python train.py --d_model=448 --d_mlp=1792 --vocab_size=4096 --activation="tanh_gelu" --norm_eps=1e-05 --positions="learned" --init="normal" --init_std_up=0.0315 --optimizer="soap_variant" --lr_mult_up=1.48 --beta1=0.95 --final_lr_fraction=0.1 --seq_len=2048 --steps=4911
Each number is 128 + 32 x the weight over its row's rms, rounded and kept within 0 to 255. Layers, rows and columns count from 0. Numbers have three digits each. The size before them is the row's rms in percent of the matrix's.

# up: layer 5 MLP up, 1792x448, rms 0.109, rows 367-546, columns 384-415
# down: layer 5 MLP down (transposed), 1792x448, rms 0.0729, rows 367-546, columns 384-415
up367 108:074124158114146128102134115125119148134138132146138181093165113130149073149158103108110069112108
down367 103:136113110092164099088133138126124168165174127160107128079091154104151104126078145098162127152092
up368 099:107075147119120131097072103113151174088084119144102116178127118161155129082153094110147157185155
down368 104:142114099157142123126102077194140106128159071143116173088185119142134130084134129136114131168115
up369 104:106112163024109131124128128113144112150128155146101091099161125133124087139224105198133130146136
down369 105:130179066129218134078123122091167144081126150139128067136122167110144137111075155089065170127122
up370 094:107119135070149132086130177225081072095111116162119049060082134098153084122109120093132092097134
down370 097:154184134112079138089099151165096076149146143133134112077106139143145138150118161133129140131149
up371 084:101171111092027141137144120151160161127183136149112115093066123152162136021118181132166086093120
down371 080:169100150155112119112215163114093096133170166061134195166145198153110155104170136125114161135169
up372 099:069136169146155108116127118134114118116097192126089174079219146172153127126131195164128152158159
down372 099:095142166118176145158086109121164123129189105196123143103179113185146106075146110116162148117144
up373 088:098126104118128099106124143086145171105178090111127108170085166172085137084131141184196046151122
down373 088:182177130142115149127204098133147097134152147130176138098113137125174203154109162154091095079106
up374 110:170093128139073099111152127108121129115141076089136156150111151091181131144094112124148089139066
down374 110:173162108076112201127107124131080114060121090137114110170167126146127121129136105095149103128156
up375 088:143138063103131138159121122114124149105081114064128166154108124137114066167158045178128101104158
down375 097:147093122131207104146125131137060161150177167158136146125145190161103068072060220129131191129136
up376 103:187125197162093119077114177062142036134098133098124143157066113156147049122095124107115110142123
down376 107:119110134223198096118149101158146082122127156154135155156110111130159121124115182198106098073080
up377 101:168100097157108110123189174144124155126175139138083090137137158074105122128094124123095111090125
down377 089:059143133169149109108134087127168109083127179096133145145130118139112121131153130142124157095118
up378 103:162145144086101115093141154156177102110117138098100107111147108102159085126135128075136117112105
down378 093:130131108174136127171088128097109125101100107186156134091126089083110074135171088143108175068080
up379 090:118135122127176190074149101126187136172121142186128163122189122111080140152138140087178142114128
down379 102:158094090176138109133144150115151142111114095166054088123108091131150166159159166080120158102128
up380 091:076086066098115094128096165150131100145096113130106159149056191135109108179204136139140083132089
down380 095:105092162087166173166093115078155143121092115146096135132064144069149127105146174078089157186154
up381 112:081131104153155070067071093063188128108092091125134136077084170066107175136108128174202112108103
down381 119:124111197111119138144166102163087100148225111178122127175162125134155103122126122125113152152164
up382 106:133151225128115153146131079113129103114174106182126055116166103149155096068080140177143108081095
down382 109:117128198121149141121172184175112140118191165113153135106107116091142189140142105141089130104120
up383 099:096171097163161127140166156176131137137093102091094168175090121123112110046116103111126132133113
down383 096:100119096129093090202103103138125150140130140145101110108158088084063093155184180161145173093121
up384 106:165136143113080164114090128141100159051102156070135103138123148156136145094165113198112079115154
down384 099:116114168141157125135125147196167136116128158154134153153087158116198134146117124181137170161148
up385 109:142158163117106103184122129066119050128156097121156110122115126129130098105141163115129151156184
down385 102:140130117102157125158112110079163107102139125103162075115086147166141147103178092086112153101164
up386 096:145136094159064119080110124145061118147112118153160181134086228131067124131190133122093082129121
down386 095:132089156096158113132151138126160131115120149120092097138155089134117168137081155055137121121145
up387 104:155122150157117155159178072111126122146023143168139136129127105177094125102168171158154161202083
down387 098:088129140152118147113163119086141125105114150122225114072121180134183113113166114084101112086181
up388 104:151169130133106096157143123069084086102146164075128107079118131126169157156180119136096167131103
down388 105:129101126150124095138060135150086121101173127161143125174150066110139134063099147120155144073055
up389 090:149175120069155121139167101138106148130119123088105137141108147107161171111130197067071162139155
down389 067:162143149174202154151132131090123103127094107136183138110179151108143175135139109119140157075182
up390 094:126128161131105077111198156124134137085164123112148110111102168078093085160075141141125161129128
down390 098:119128182173184104141150150119142129111183131091165140174117093065179100138111088130128149236139
up391 099:122105171102062080114138108112106085154167099108126120184176096120114124145106109148087141157143
down391 103:110056213065120170077136123132129100137188112122118128163123061090185160149117115127108165161127
up392 110:154160120108136088104109130151083174110128099146122118112144179135135109080141129088189111101065
down392 106:187152139174129141118118146153142123130152173095170130109111129079167139150204076109113079138102
up393 093:122117209177170107131153149164091125154071140162093175076171134148147199123048096156132125149103
down393 089:179121118129134112152157065073110153109124081128188139164163122162168117114144116095111096060160
up394 089:128125132107137102136188131162090132136193109117127113102186122133133141117158068137119111104174
down394 090:103137112093108148145211086128117101123170084134124132100126107138115127093138101172142163134146
up395 099:122079112092117187103144098110150152134162123127129166072156197132055139113133087102177164137115
down395 098:151152161131148076066205131081134188151105182186166110167097141103089113125193188119193151128130
up396 098:112213116121062092137115117177101174159102101143092105122164120158123069156138096158130086129131
down396 099:128097119161180150052116156138215152092113161124085142167123119114135079082136102169054093119130
up397 103:135073111135165101113107161148150133110146167149140152106124159156120081116117172175137169179114
down397 096:111145197131104133140150126123119119110158121124065083106108120110165186109101107109147125116133
up398 097:078145144101121110133055140116093100125107137092164136101091110099167138167162103144199168103087
down398 097:072159084115169100128130182146122134116093164159185120112138152105089173133145146074165098119060
up399 098:141173183145175152127058127067117126112072135134083141126134093134135109119112070091099150067134
down399 099:130137104187187135059092081111128133130078091140126083152195134141102118103098103215088177135171
up400 101:143148134100090110153120165123099133192118122023140096067108107073114147144115128122184155101186
down400 099:110119041149145117145188145164134112119132137133098108171175087154158110143126161137092104178100
up401 103:083132121110111062104096130104152140141087112176175120102147147110085126126154124144127103139150
down401 099:102147161084110127197116135171101074070076133147111129125087096121107093173133134098117162077091
up402 109:153106100144127193078152161129081178133138136109069142197172151104122104121169105127137104128174
down402 109:141164113091085153136186137119093124145090074101081147170227119128100070177126164091095080166135
up403 107:157099133085170117087098148126086077091060073162138160189167133097127123164175144131099161174105
down403 105:147157129190142176129157077173107181177095139139150110158114151140150096069150098097172077142129
up404 100:098071157080133116123132159124138178132140135125131080174145171136100106128121132131108077086142
down404 107:181147114149201117146142115147154113107147161160165136149157091141128114153136143131103149166133
up405 108:164081104143114120132141122151118127205107124111099090144129107100146121126154074136147173086096
down405 101:077097098136135116140109136107169107149120148147134179121090155135126171201116200190153125081109
up406 098:078185084141155128121182141112096084100111140074111171163114122132138114160069117124099106101129
down406 098:098124176116207123110135166099132089169143201142103087105148105144121110130071145120170169132175
up407 095:121131108058139091151171140164137099183144148129124071110152124140145108129127108151167114100135
down407 095:134135096142162225135095136104155156086186129141125115142154138120137196133108095189126112163093
up408 101:104122113129144107146167107149138126072114096113130097105143149107078141119078150232093133101047
down408 097:118128126188145109098114106161065111103113142099092125225155081143106128136099134124110172170143
up409 106:162144099091092135133132137119133111136168122199096108122159134090112143056059139129156120181144
down409 111:077137139128197145165123153144120137185122184153162141184168144104129137134089124133101121137144
up410 107:059196138112127127147191155198096115082124110112179154159130165120163105110132118175113185149212
down410 106:148148175099196078132150124129161122125129108138112151083112094174149114094110127108127134119103
up411 086:088155104087144171143174142118122076120088148167116123118178114134082105202065174168103109127138
down411 090:146171125097180120137036129107180129121067092137144164151123095152139087086092141165163138091119
up412 099:120126084173079113163136109164134110123126163128055111156197149099154148162079143074103180183164
down412 101:134133160139131089069132163089126192121123176136168131148196143148138129085155193153135141172110
up413 104:094173164132134144118142145101157106134085144109135110121093141145087152152075096103119102134062
down413 101:187172142183089112141146114154107156142094160159158136140138063122128176073154120112116101108110
up414 097:111061167159156160181157100128136123078146158118117191110145173131122151145122159133092173174059
down414 100:148109142093100143118105091105119135076178145180147102101182156145129135142123134131165163123079
up415 096:046154062204129127156144141098093125104125126145090102067131122127132117108147152145128158101161
down415 109:113137235185110150112124154170101159160188155052131081113182187097107127110080068169127183116102
up416 098:141102100127165130149098137143084127151210132182106098087114103158141134124097137127134145115176
down416 099:133073086140118184102128089171063114105097101169156075102165134147131101072137120133148058144098
up417 105:076113151133163155109150137151170159136104129150076144118160076120111128108230119137160124084140
down417 113:137184140134122059142154099156172085142162188134109163195147164150115148081145132109123138182132
up418 109:136146097103175145102125128173187121165123169076142118142186117108171109077088121104148115069109
down418 110:135140113120143175114114099112106106183151119124085079105101126144140140089069132161123121135121
up419 103:168126137076125145149097077118187108065115108108145122126107106131152091129155084165137154135144
down419 102:162108196125138189141170103118137177101118107187104138154127104145132128154162139153102173143138
up420 100:101143107079121123105087100074128184127114165129104085135124151155181124111162135120162175099160
down420 105:116146109094176158156125143120220144121111102142137139119120156151205136097160219053129114102156
up421 102:118118105186090089086161134163171127128145184093055136130158153113137113114150097124113132129065
down421 101:199131132147106127171168166135150125107128102155157138162203128156153158144172100125124144112188
up422 104:127103078121148121104114118127197151141125086189157158182104120143074125092105146108138054091110
down422 109:166180155175148168115067138140147102070121089090110174097095090101179141128164093129122103193135
up423 094:158149123150109134126121101129097174100143157135081170066174163099114149138114146125100091110103
down423 091:144152117162080098118088157170177154140146173118205120070111093148161156128142143171144101086133
up424 103:133103116146104124114128116085120119215124102203132078162176141139093165112140115109128128144094
down424 101:198136114157108181104137112121127102188126109180146119131142229184139143092113116139129115137136
up425 108:126145198157096166099156129155157070112186159125199095115137155159096129107123112060152152172146
down425 104:100171124091187185165040120165153130116137118134148156108124145113148150184131111124089175107185
up426 098:083098165180133130143108202170127133136105082080148171102137085144149160112133128143169110103145
down426 103:128134161078135189151173098089069135164136156164111073118093057084117065151072073091110112090172
up427 109:118122103136134152087083117130107115141144127083144166102182166040163160124123105094119134103112
down427 105:112123185153124142133166105125104156170113087125146126190137116160072096147180072108134122169094
up428 107:118153167123109081107088179146125085157062146208157115118153103112141135136107087112118193092122
down428 107:134157123127108131133127156123116145151114102157172112152127152129120101175088134093120159196121
up429 107:121102085144137097129107175190121131098131153165183142186195180125164127110101133165104118112127
down429 102:122166185075101182079141101127108127172143086075116177104120133118112195168127074120168128084076
up430 102:113177053125141115187113152161162154160111148112133156136141154135104147144119110176149129171138
down430 101:128079169150078082182065130147136110201128136088116109147136150134159145115167175137160116106146
up431 091:133167141142097131138106095159095123126158120140125116163144110086101123106088140120143135180137
down431 088:113164069110132127154142096132139135187092089070047095209087115144141141106119158124110099088101
up432 105:096106113101127149094133160150074109233119092118125128157164180098104171093138169104162087080142
down432 101:086069145209181099126116092104137166151122120097112111045143132141162117139137158141100106141149
up433 096:134107130082086089119140166221161138102107071180128146108102159127134104147133179156165139106128
down433 101:107169136135108149112129117051106135160100078183164122109155136172105135086116193135142139140147
up434 101:079116083144121140129196088142103111193077163113132121097111129143147098136158146119179160128120
down434 098:127153118111118128095158153155118134123126121131114090120134085123076151135195155106124150168210
up435 103:128094166084119136122152180129138118158088069131125119165126087136138075122173140145083060086118
down435 098:165059151146161147113081101149119223150126104166126190141126107138158095139163179123140096144113
up436 105:137140142132166096105063163119135125138183167167140130114145133140137141138077124104125135110137
down436 106:143117138164112134141136179091159148180200166116149128150085183103145126207146160090134124138130
up437 098:131095133119136141080107076163132146139109070132095086135080141135146177165145167225144182131133
down437 100:182191169116123194136158141202198214133135065122162160106111133187099148111129139184125137145079
up438 101:145130108090060082199142163102187105139179130116118117083109093141146099170114129130156154077118
down438 100:125160151118124076106110151164110138172122141206076193168112144181090096151087130134118150110111
up439 094:149105014147134145132128165172132190137158135161168142133126167154089164155134153141180123102156
down439 095:204179182142175116103176097165092123132124157064125113115115144105099104123089131207134110118119
up440 106:105135111129095081146154091137157067129140164070171125109235150112135107108143123145089136067086
down440 105:156148088152120136138104149154122101156140138091151134100112205107137136098097122109113186114131
up441 119:128114074120109128157152145171071178135073168117103136113151133104165123074129111155170134148115
down441 108:121201115157186101105136124153064137128073172156136215074177107095166193172133112065155168073125
up442 091:118120155105071147132115098084143122147125153179123162155129125121071062135130121138150114085156
down442 084:131132133094145141093119113123116081118141070162128085146173155140092162116127059136140104087104
up443 107:117126125165059129087063154094118160150083117066128111124140139125167144094164099213158132113149
down443 103:141107144117042112135147176147085097109155159068131126124131168109144127073144184141123095140111
up444 089:097120147155091112095166081140120130085127201127104119113136130168079089122147153125045147111085
down444 097:144170174138121125128119186114182098119131130106070102165138135111169149149173156156184097184137
up445 085:073092108066193151077102112122183100194193157098104128131096075093138104128138099128142058185153
down445 083:145151155127122130123160101136166169123146083159207118147189097115130092135116129166187165161160
up446 105:136112125160118137122149098071089116119122136088118090085168158133141188068180078085160065091089
down446 107:118112197118113154075184079132089116098080097123095176165081110108158140116100152116125125170176
up447 098:125109175142156076060129133094137190198041057126191149078156139125083103092185103094138142120075
down447 101:129208088083097138179150112075161108099116085135110120152082091109119118121127116137152111136137
up448 094:120079064172152119100117105154127136086155189112146134087121143126081113077095091142076196143162
down448 100:091094090193122132148106137137098186138154141122087075132151096183158162106144087121107148104169
up449 103:171097073099137141137116074136147111085176160146168091123119066154091077149143068129141090084142
down449 104:113083117121152154137147068154100115124134122109079141131169147128123101147143091153109124138114
up450 111:144194186125113093136129121135134084167108179181103144159129148130158187091192172169101191169150
down450 105:088106145174119151100145184130109123100188112048135064171143082100105114169180175083159117106161
up451 099:135127125154115128111009135133121121103114195167152094148095168145130063151142109116065039105178
down451 100:113074133110125143124119108130111128128122122126040157096136191102144117114131108141154162097131
up452 110:156120132213117104138094114124118129127124118156093196132161112129124145073094200126167157129132
down452 114:132104125126095154097140106101130153166152086142060191125163131098098157109106170168170107131109
up453 090:159136148144169127173172150105108121122157143140148106104124142147103153094091129099119135138092
down453 098:133189156102122160164119144172161153138112131160196130126120130107136135136174138139148151155140
up454 101:113151090120104110151130125149136121106152115158188124196109150125096139157144115092085130163155
down454 106:087195115178166141136143177094112130081090099172112109107133101170096119135165140091127128129098
up455 102:137161111152045128095093126068060107137148110109129021136091184127107119178181118152101107064157
down455 102:115133113124125111166130150198120116149168113129151129188116119137130177125170149107102118151193
up456 098:108087136116077108150115054205132090151117146119128131117100127146143108108148084105122169132158
down456 097:076097141169087170098129082104105123103123107102164111218092151147140161098132151105147137135185
up457 106:077110102186136081174126164187131184103103109098145137143153098099134099240124128153060150142152
down457 115:113139134140141117156146127143061159132174186125139107133105124169128130130160136184092144145153
up458 091:137132098129185116074122103156154097153158147135136079110125147190099167105124099156159161086136
down458 098:145177123161111065118118111124120131136137116119129141133094168133095118113160072170132129175138
up459 102:142085098098171102161117142126101126070155122070137101107146145111092066086157139103143143134098
down459 102:103106184113106134118146118130161141128101131150111071150153128148111096179059156117148084165113
up460 101:111102081177159108141147139126120093113130168144191154094103122117150087131127057120117120189163
down460 104:103141097146124081079145074116141164122115115101126127105141100110131144142071157174126134166121
up461 102:094158193127162153093105203159155092136155139121099118137133156084159165106103111137135144069117
down461 107:135154123147087133187152137120081130185133100138083097063062122141207119120136105122111131114078
up462 096:144120153153112103089172155092114160086152167136123065124054114129169084076151153142118197103080
down462 098:147133148160097136121146123092115114096108135156140125136139154149134163139166117166096115131112
up463 096:129080153127124131127133176109096121123166120140122159110189148130077098096132138139158118182133
down463 097:091195147179173117151165164123132093164123139126147134156091150134135119135112107133114152150100
up464 081:136112121146143162123126104111101165101084124020064113070178129144075108116119126120054131115123
down464 081:089134155164105113142113138191126127130118135176182130142138113130072131131167141156096128137063
up465 103:126137126154075135102144120067130122130175198156125140143153200144119157128127067089131153118143
down465 108:146184115139135127140086121110140155100100138153145128128117080098180105160139137103160109136162
up466 088:128134099104073107117146102125093134160155147126105146108079166139103161126141188126119148125141
down466 093:100146093110154102149164106117158120114153159208158083128160155077190167092108120166129137099159
up467 100:142109057059107074104145124103159128172153084154117103106147138136140104132129118146098104130129
down467 096:105090139170133151111139157129100109090126130103134078185114141184107132101163125106133110119154
up468 097:090155157081164150105170106172148154094156099125138168176147096118102126091097111126135162092100
down468 105:150132127168102135128092142137130148130135092103166108141141075102153138084145119170179137160128
up469 089:116148087111144129141114140152116114137153143075115119110147174091082151157178144164164131124074
down469 095:173070158161118128182107102088118105114108133142148134173152202149114167139175080127173116141069
up470 110:161123122091165191157189132113115113147152123108093105052147156107166119172130121070084176135148
down470 114:186148191078192131177131130101109146148122154095142136072130153154157150138161134070163152132160
up471 097:137131092153049133138127127194084112112155083144122167077153174142167096144109100093138139119112
down471 100:159150139160135145112150108150134146102133106138084110061164122115119132148145158168127146103048
up472 104:155083153129109077123166081158152125106187108031118157085124157066097153179151132122125108116103
down472 089:130133152115121153152102112138165115137065187150122087123136107145101132136107111122138168153117
up473 107:097121148124151159160149210163100083102105088088174085074136182158143110140072137142138094121159
down473 104:130209148167188139102095129135124154139101148102182157111120100113182057175163118079187088120148
up474 091:108086159152154079119099122116135124114160145095149177105163157116122114144136138102158139112145
down474 097:130100116185189168157133127162113159132104167125162123130112109099140171120118103125167112128125
up475 088:182102118139136190102200188035183077099066103167087072164182159135147140204105104145109074202116
down475 097:140135087146138151096080156162151115159100179144154120171152104184131200158099109131141136093143
up476 101:132136187139110140077060121110079123121101100188120160108119143124183152095132172164170136154143
down476 099:118169120094141109135167152111163148121149163111125096095095116141171128151107148082149095101102
up477 109:129114088126176167118123073150063102089148139132121172069158188177143144140139154149136152101110
down477 094:192150149169101147077107075115134118121162181168072106062115108151089131082136134140124186118127
up478 102:112112138090172152128113129157113111102157084228148148122096127124085125123187098163164133117119
down478 098:131135159184127180181193115149161134205142176088124126109206053173120143140163121116139121123144
up479 094:124124133087134111114169121104123119081095160081112134090165137102153090131190127139125164150108
down479 094:139141121154161146149159169180116126163192117156137138122158124145145181127156160167160145185106
up480 102:113135132136119092200149135090172149091125153133190111113161177110082101149061208118079101162146
down480 103:086130106182131150155107154101135119116126068183159045171129148179192157089056095131120126139145
up481 099:139094106047142099151104108156126121126128140153142114131159128177085148115144131077179118164082
down481 104:160130212162108128086118128168179140149137192094110138132158144074166116168142141139146197136083
up482 102:141102154016109134120129115154160129103213187136142117148164140134125096138143086121087065131154
down482 104:161154146088156154110122115104188134136112188140135139186118135130120086123125109166143138117151
up483 100:182122174061183170133073136161110132086104151191125098126150112153183124121110119143148158096118
down483 097:111113095130189123155149106153162126141100131157170192128142103083125198148134086165094064078109
up484 097:186182158176117107150095182116125064159066167060159049100150131147108109147119143206117122180154
down484 096:093139118117145121168083156151138176154142171058122119128129213071135073063154158131141089074169
up485 099:142109104093110152146094132131112106109119126141216141156100120114145135201143107151158104110161
down485 092:125105131140174149157121168108125162161156146119089146104181167141158137164121127155125165196141
up486 105:105083164137213098164144102134112090139099177171100150123181168116041104107104092141140129113127
down486 112:126082156119144143121151115068105137148110114194107133133135130098134076152089085084172119133147
up487 100:111117124185100076129154101110078142165094165124153153120130144059110118178104174109186102144200
down487 103:125115116111113096111149146156135196121114162181116131020169120117151110140097145147109132084119
up488 115:107125124092137172197192163120096126133167143138107144123095172095126150177139120075150104126110
down488 106:142164151112108127134107099143193176154142173128127134091156106132142233137144144109132076176176
up489 091:126126081127125195135160114142142120153069122108143118136114121149131126131115118087171124135147
down489 088:109181115172061053119128107134132176129149151087066217151133096129139151097170181139098108139121
up490 095:083104181131132127086082130128079090152104132135094156143116198078097131138104185156123141087194
down490 093:161121176107159175099130051174150141110195131184157111047136108142129120146155136116157107182170
up491 110:110146137131166119136158110139138132089085141100135127113099170102088099133099116149131129141152
down491 110:113134117109118129101182059119121170160132114158152132098155115097123069110137156140153104118144
up492 095:088079153163148135127134119121129129097101177097129119128133105098204062096078172153145175095155
down492 100:114168184179064144152152167192075096194131090137121111135131168156150078138120114141102189140147
up493 098:161158169115120187123126113087120139110182116133057086104164072119130115132108150122179159119156
down493 100:122096188105100175168142108069097142142145133141137182139162106121146190120167118108107141143167
up494 102:130133155078109126055155114149154144115136182113110100158127147129079142101132097156101111132114
down494 100:095124159150110078127121124111091074159123149158086106150067088164103138145138132102122163111103
up495 104:131124157129119115111161118130158106203146180032045102146102158086124100094118127136137152094077
down495 103:071115133183163113113143178084070148188094154160150100115102172175176083118124076180134089124116
up496 102:182120162172171058138139093152138127128165107089086197161131156148160122111172114033154119129088
down496 107:097113178093136087168172124109097123154168070132123117159148137145142049079112114071142171107101
up497 091:170134124145099109118114061152116134124150092100165132149136085103095111141139175143156130119126
down497 089:093117166132146119135100161113118131145117120151227139111102148166159117137101165147094152142111
up498 103:156133128106129117112065171219159153101099062072148144159151140108111147145136132082139112118166
down498 105:108171092144122096118140136179179175107155120128101104194161171121181121103095124152165126162154
up499 104:187176170116145117112125126153105110120111079122129130081183128179106101161143121182114112168165
down499 096:120119132157132106109172104141108163084130107144144111115184131106125167136151185082108137152149
up500 089:156100101119094113153148089154112121199157115152094141088139111158149145166104102156132092113128
down500 100:086124141156128135154092150143136161132171083159162135129100186126063106149163102156107096174105
up501 092:106052155169150079120182183144168140128115098157122142136131083170123101079119175121141091159091
down501 097:151170211141123162125128144108125125132087189149129090076112116172074139115168117124179130169144
up502 083:093098157170166170198131114142133093106181133123165091106122171106111111067122073119135117161077
down502 078:104157107140125163160136179147117079136157060098130167179160149081075112123156105126147117138130
up503 097:203126074147129096094147106135055186170109160184064126118160154144125103129117115084104114108091
down503 104:132102176129154164180146161136114108134106184158169136165151137106097142200127153077153119148157
up504 119:112059137103158118117120151171091152162103101089152169154138159133155156153094145092127119111073
down504 107:145158123066076119124141155148131177158146141091052103153120131146159076170156107136096135164105
up505 105:215105117159117113104040122105133087080099098082129106072116142167154126128084088105124166179124
down505 105:135181123126129123137154112138140152134084135118135091168135125118178059106157117096162104082165
up506 107:130093151108128142144075140165153131074145149121100164188183119178096149077066171161122145163089
down506 097:144183126160098147168182133119129141211163135124151155158085130073131096135158159189157112155167
up507 101:113089100148042122155133154116156127096151147112140122126171134179134123113112110109153062176174
down507 101:103168123092113145175162094135149121166116084142127127163130132142170180090141131089178100131130
up508 091:109125109112090102161166129135118098123141163133134098124128199093186074061171138126182109119120
down508 093:139154128145120086174152096078130174148149132052170102114165185101149120163123174226157140106135
up509 100:092144062121181161139126116157131094115106128116146182157123149115178169118177116145165140127150
down509 105:134152103190127135119090099121160132154169142131116176124073147104111157114098161140121150182089
up510 098:142098132155113194112130117065082125139168126093115167118144154161083170126100089124146143053098
down510 099:086161130157085104144147142124171141120160121087132157169081115083112124090112120162168162132132
up511 103:121131100114146100121086178092117115166106136079123114130127145098058165064081131173107152096134
down511 105:143122215159135073169104095132151085123109145129145177113111057133094123166128137135114132137108
up512 100:169115078110111158104118154106121102167090147110100092126152135134143174093106187162132094072172
down512 100:090129201113125129109143090166125172133096089189112154125058132186142117135129147165126111126174
up513 100:177111181108103097147125109124106142107155134170134108088114093074052120092165167148162100168095
down513 105:119112120097110134133133143132132150094141162082093163146104110143107159141147088104189173133115
up514 091:145127167105087049182129147059110146077165158141087069119215123121118106097162131130034189087119
down514 094:167113126112133116102122111137122139118107173110166133126136092103127140136131140116155125132108
up515 107:171152104179094150153141161136124082112139145119176098088177151189105186106193158157120182178146
down515 101:201167131121111095147123131143124148117144113161104141148181095118111175094154097126180199231162
up516 099:104161104100155168123108136144134167097178123143189159097127123088096148126142152147075150128126
down516 105:148110133130139178133126138136102102057110116168116111149136116116141148124117134137086166117164
up517 100:109189096115072077140112138084147124127073156111080139177122147140145121155080157101102105051127
down517 096:077108173070120123106089065088146097146096111157121103086147099160175086185115101121070124113119
up518 106:158141098084144174117098105131079161181153112108149108124074144094125097104080126155157053121139
down518 101:167112085109117118054143105105150156135105136156088165086101160129116096194097161112091147070151
up519 092:171141102147170087124094136142195088159156090115117109125142140143173080136138100096110120106142
down519 097:073090086133142114145135140099198137136116122084120142114145138118093166108140144152151132105116
up520 093:176154165131163155119158113120129149152068174137125083107107138125155174136080086106159117127130
down520 090:134128097096088098175166138127172130136135168125120126169108101140123121143140150195109111060148
up521 101:135161080120103134063158181087157106084180091120097088146117112143125138149151088163158091148137
down521 104:135203167108120139115143127085160166152163085110146147118171098144180159110220071181105181088127
up522 106:128158099117128134112135109102116142146137187133137149167121176124105077095114095104127136100146
down522 106:141154142132052189183119109116157120075143138099205118138124143131127166121179176144104118143084
up523 099:107086075120096173134118138195074119152095191144098129145102211147161089125128125071169163112174
down523 103:162115148150080159122135100159143088116179086083122142116083133117109163149113146141071085099122
up524 088:167169104135162123161131072105138087134163127192153136160142087124121144177169161166100200139115
down524 085:097176169118148066120185077144114111085098169134120095156131123197125136119159099126138178175136
up525 098:139129144147198118104172140064097099178124104135084157105154153146113179096171113096150151109145
down525 092:174176140126130128070106092083168133125075108079157121144154109107136158109143111161118115133136
up526 089:126112113126171049167137165139120132196102082126161131116033166195134169167162154140131106186127
down526 084:177155095170135155094084130136166109063123113117126143084111167173083143112158092093157161134145
up527 104:111071128166088148132086092084111066121128097137119141138152105146128150153104122189149125128160
down527 097:175216111095105163137143104143143093168104081153162153167105125090095079154101097101102072168161
up528 102:149136183135099135138146083147205130099175095148054149128153178209177059094189172143110102153090
down528 104:162120141167114158178149128154085130087117129125121147135136111135069105139090145117097138162143
up529 102:146154092122163138179118159107052158153163164067133174116079143164072164168176166144154097178173
down529 105:153138118132153096135149092163158150084119061176129125220120094162141088162112149180113146133072
up530 105:198100174172100161177154121139156146124151121097140092097171148149124148146103168137142097122109
down530 100:101116074140155138131131134141107175142116117157180136152133098141187173134125106163140111143104
up531 105:158224114156171168109144049153125144079150134124143147076171167103142144125185077156136110097123
down531 099:091119176155165156116190095104125186120158145133155136159123126167105139122120152148127118151173
up532 103:189137155137154180087187145179108089114155130166144148128154136195159179113136084152150163152117
down532 096:112101138129133109118120138178129176133101114142183089142152112107162144114174164073126113148100
up533 103:148107136101119169116072154169134113135169145151099088104145157098122141083140165106070146165111
down533 095:120102149184148133136148130057163130142089124124116119085206181147104135138127194131077101148088
up534 098:136076106119203185200165137080137162158076165128148153141177110124147178127112138146122091189154
down534 097:146101159106163091161181182178090140147127196195177165073128166076083143136157147102093124103141
up535 100:120163126137093090137146180090092100123079139114142160185153149086133181105086106141128110207093
down535 096:096120174137093133152130141123167162140144178114115093108140161141155132160196139090096143141110
up536 090:164117098115111082194138108100108137053104146128050085091095094121147126111094150118091164106090
down536 094:155178154129149161091170155142186117097148109123159124131094176059107117097175077174115113124145
up537 109:117112090164127042077157084118075116083139122131060116155184110094108155130102141125118141150160
down537 104:076192115167067030178151169138112071164120111107088148108120070093118107170063144154105154175125
up538 093:124198128144157138145165195142125147188097133063094132155186141088168083150149094102099141093085
down538 097:068162073146148157151129188121145125139187170107088187148154132106155106134112138178068129075193
up539 097:127140120088127182155138074132073178128139125134090061127066115113142138129112136136114086147133
down539 102:135180158145154114175119156100111045161074139136183061105152076115152152094163148086137131088112
up540 084:157185098139165115111187099198120157139127155082055179154082117122135132105120092102160132107129
down540 088:080091183215181112121121144118135038127109207194180120090092107123150096150138132147124105114135
up541 081:134084173143115157138105087161143111110171144170153083101160138156130108149156114134080189186126
down541 076:151143096163165190119203166108146049172088145110155143152087156160145158123169155108157213059186
up542 108:106126112131141151076170114199135151122142130131106147172155141102126138123132102161128151146125
down542 100:108196163127169140128093152149113103097131126124140156164102172139145125126113129130153104127131
up543 092:135111113089118122169163076199120106190156071062061144124150187148151105146101146163174145080168
down543 104:147122100119121141130125146092069083135126132128117113119118150115185183153105176165125205141087
up544 102:095134142164110164124142099149150147194189087109139206177124197112079134125104188189158158185087
down544 102:145100118150125152176129090068138227129105116103122120099115145141103098124086090138162133121171
up545 107:086155103134055148116172088092146099104145171083094160134079210151106135121137107108171133102118
down545 104:101158139132146123129079114087141095165178148155125123132187042119135122122105100087201157112126
up546 103:101149091118138066141153101114129110140099146182089163174129137115168153050083120141102179189104
down546 098:129050137113161171121140094169064104172140165164128111108145119116113094142109151152092174147237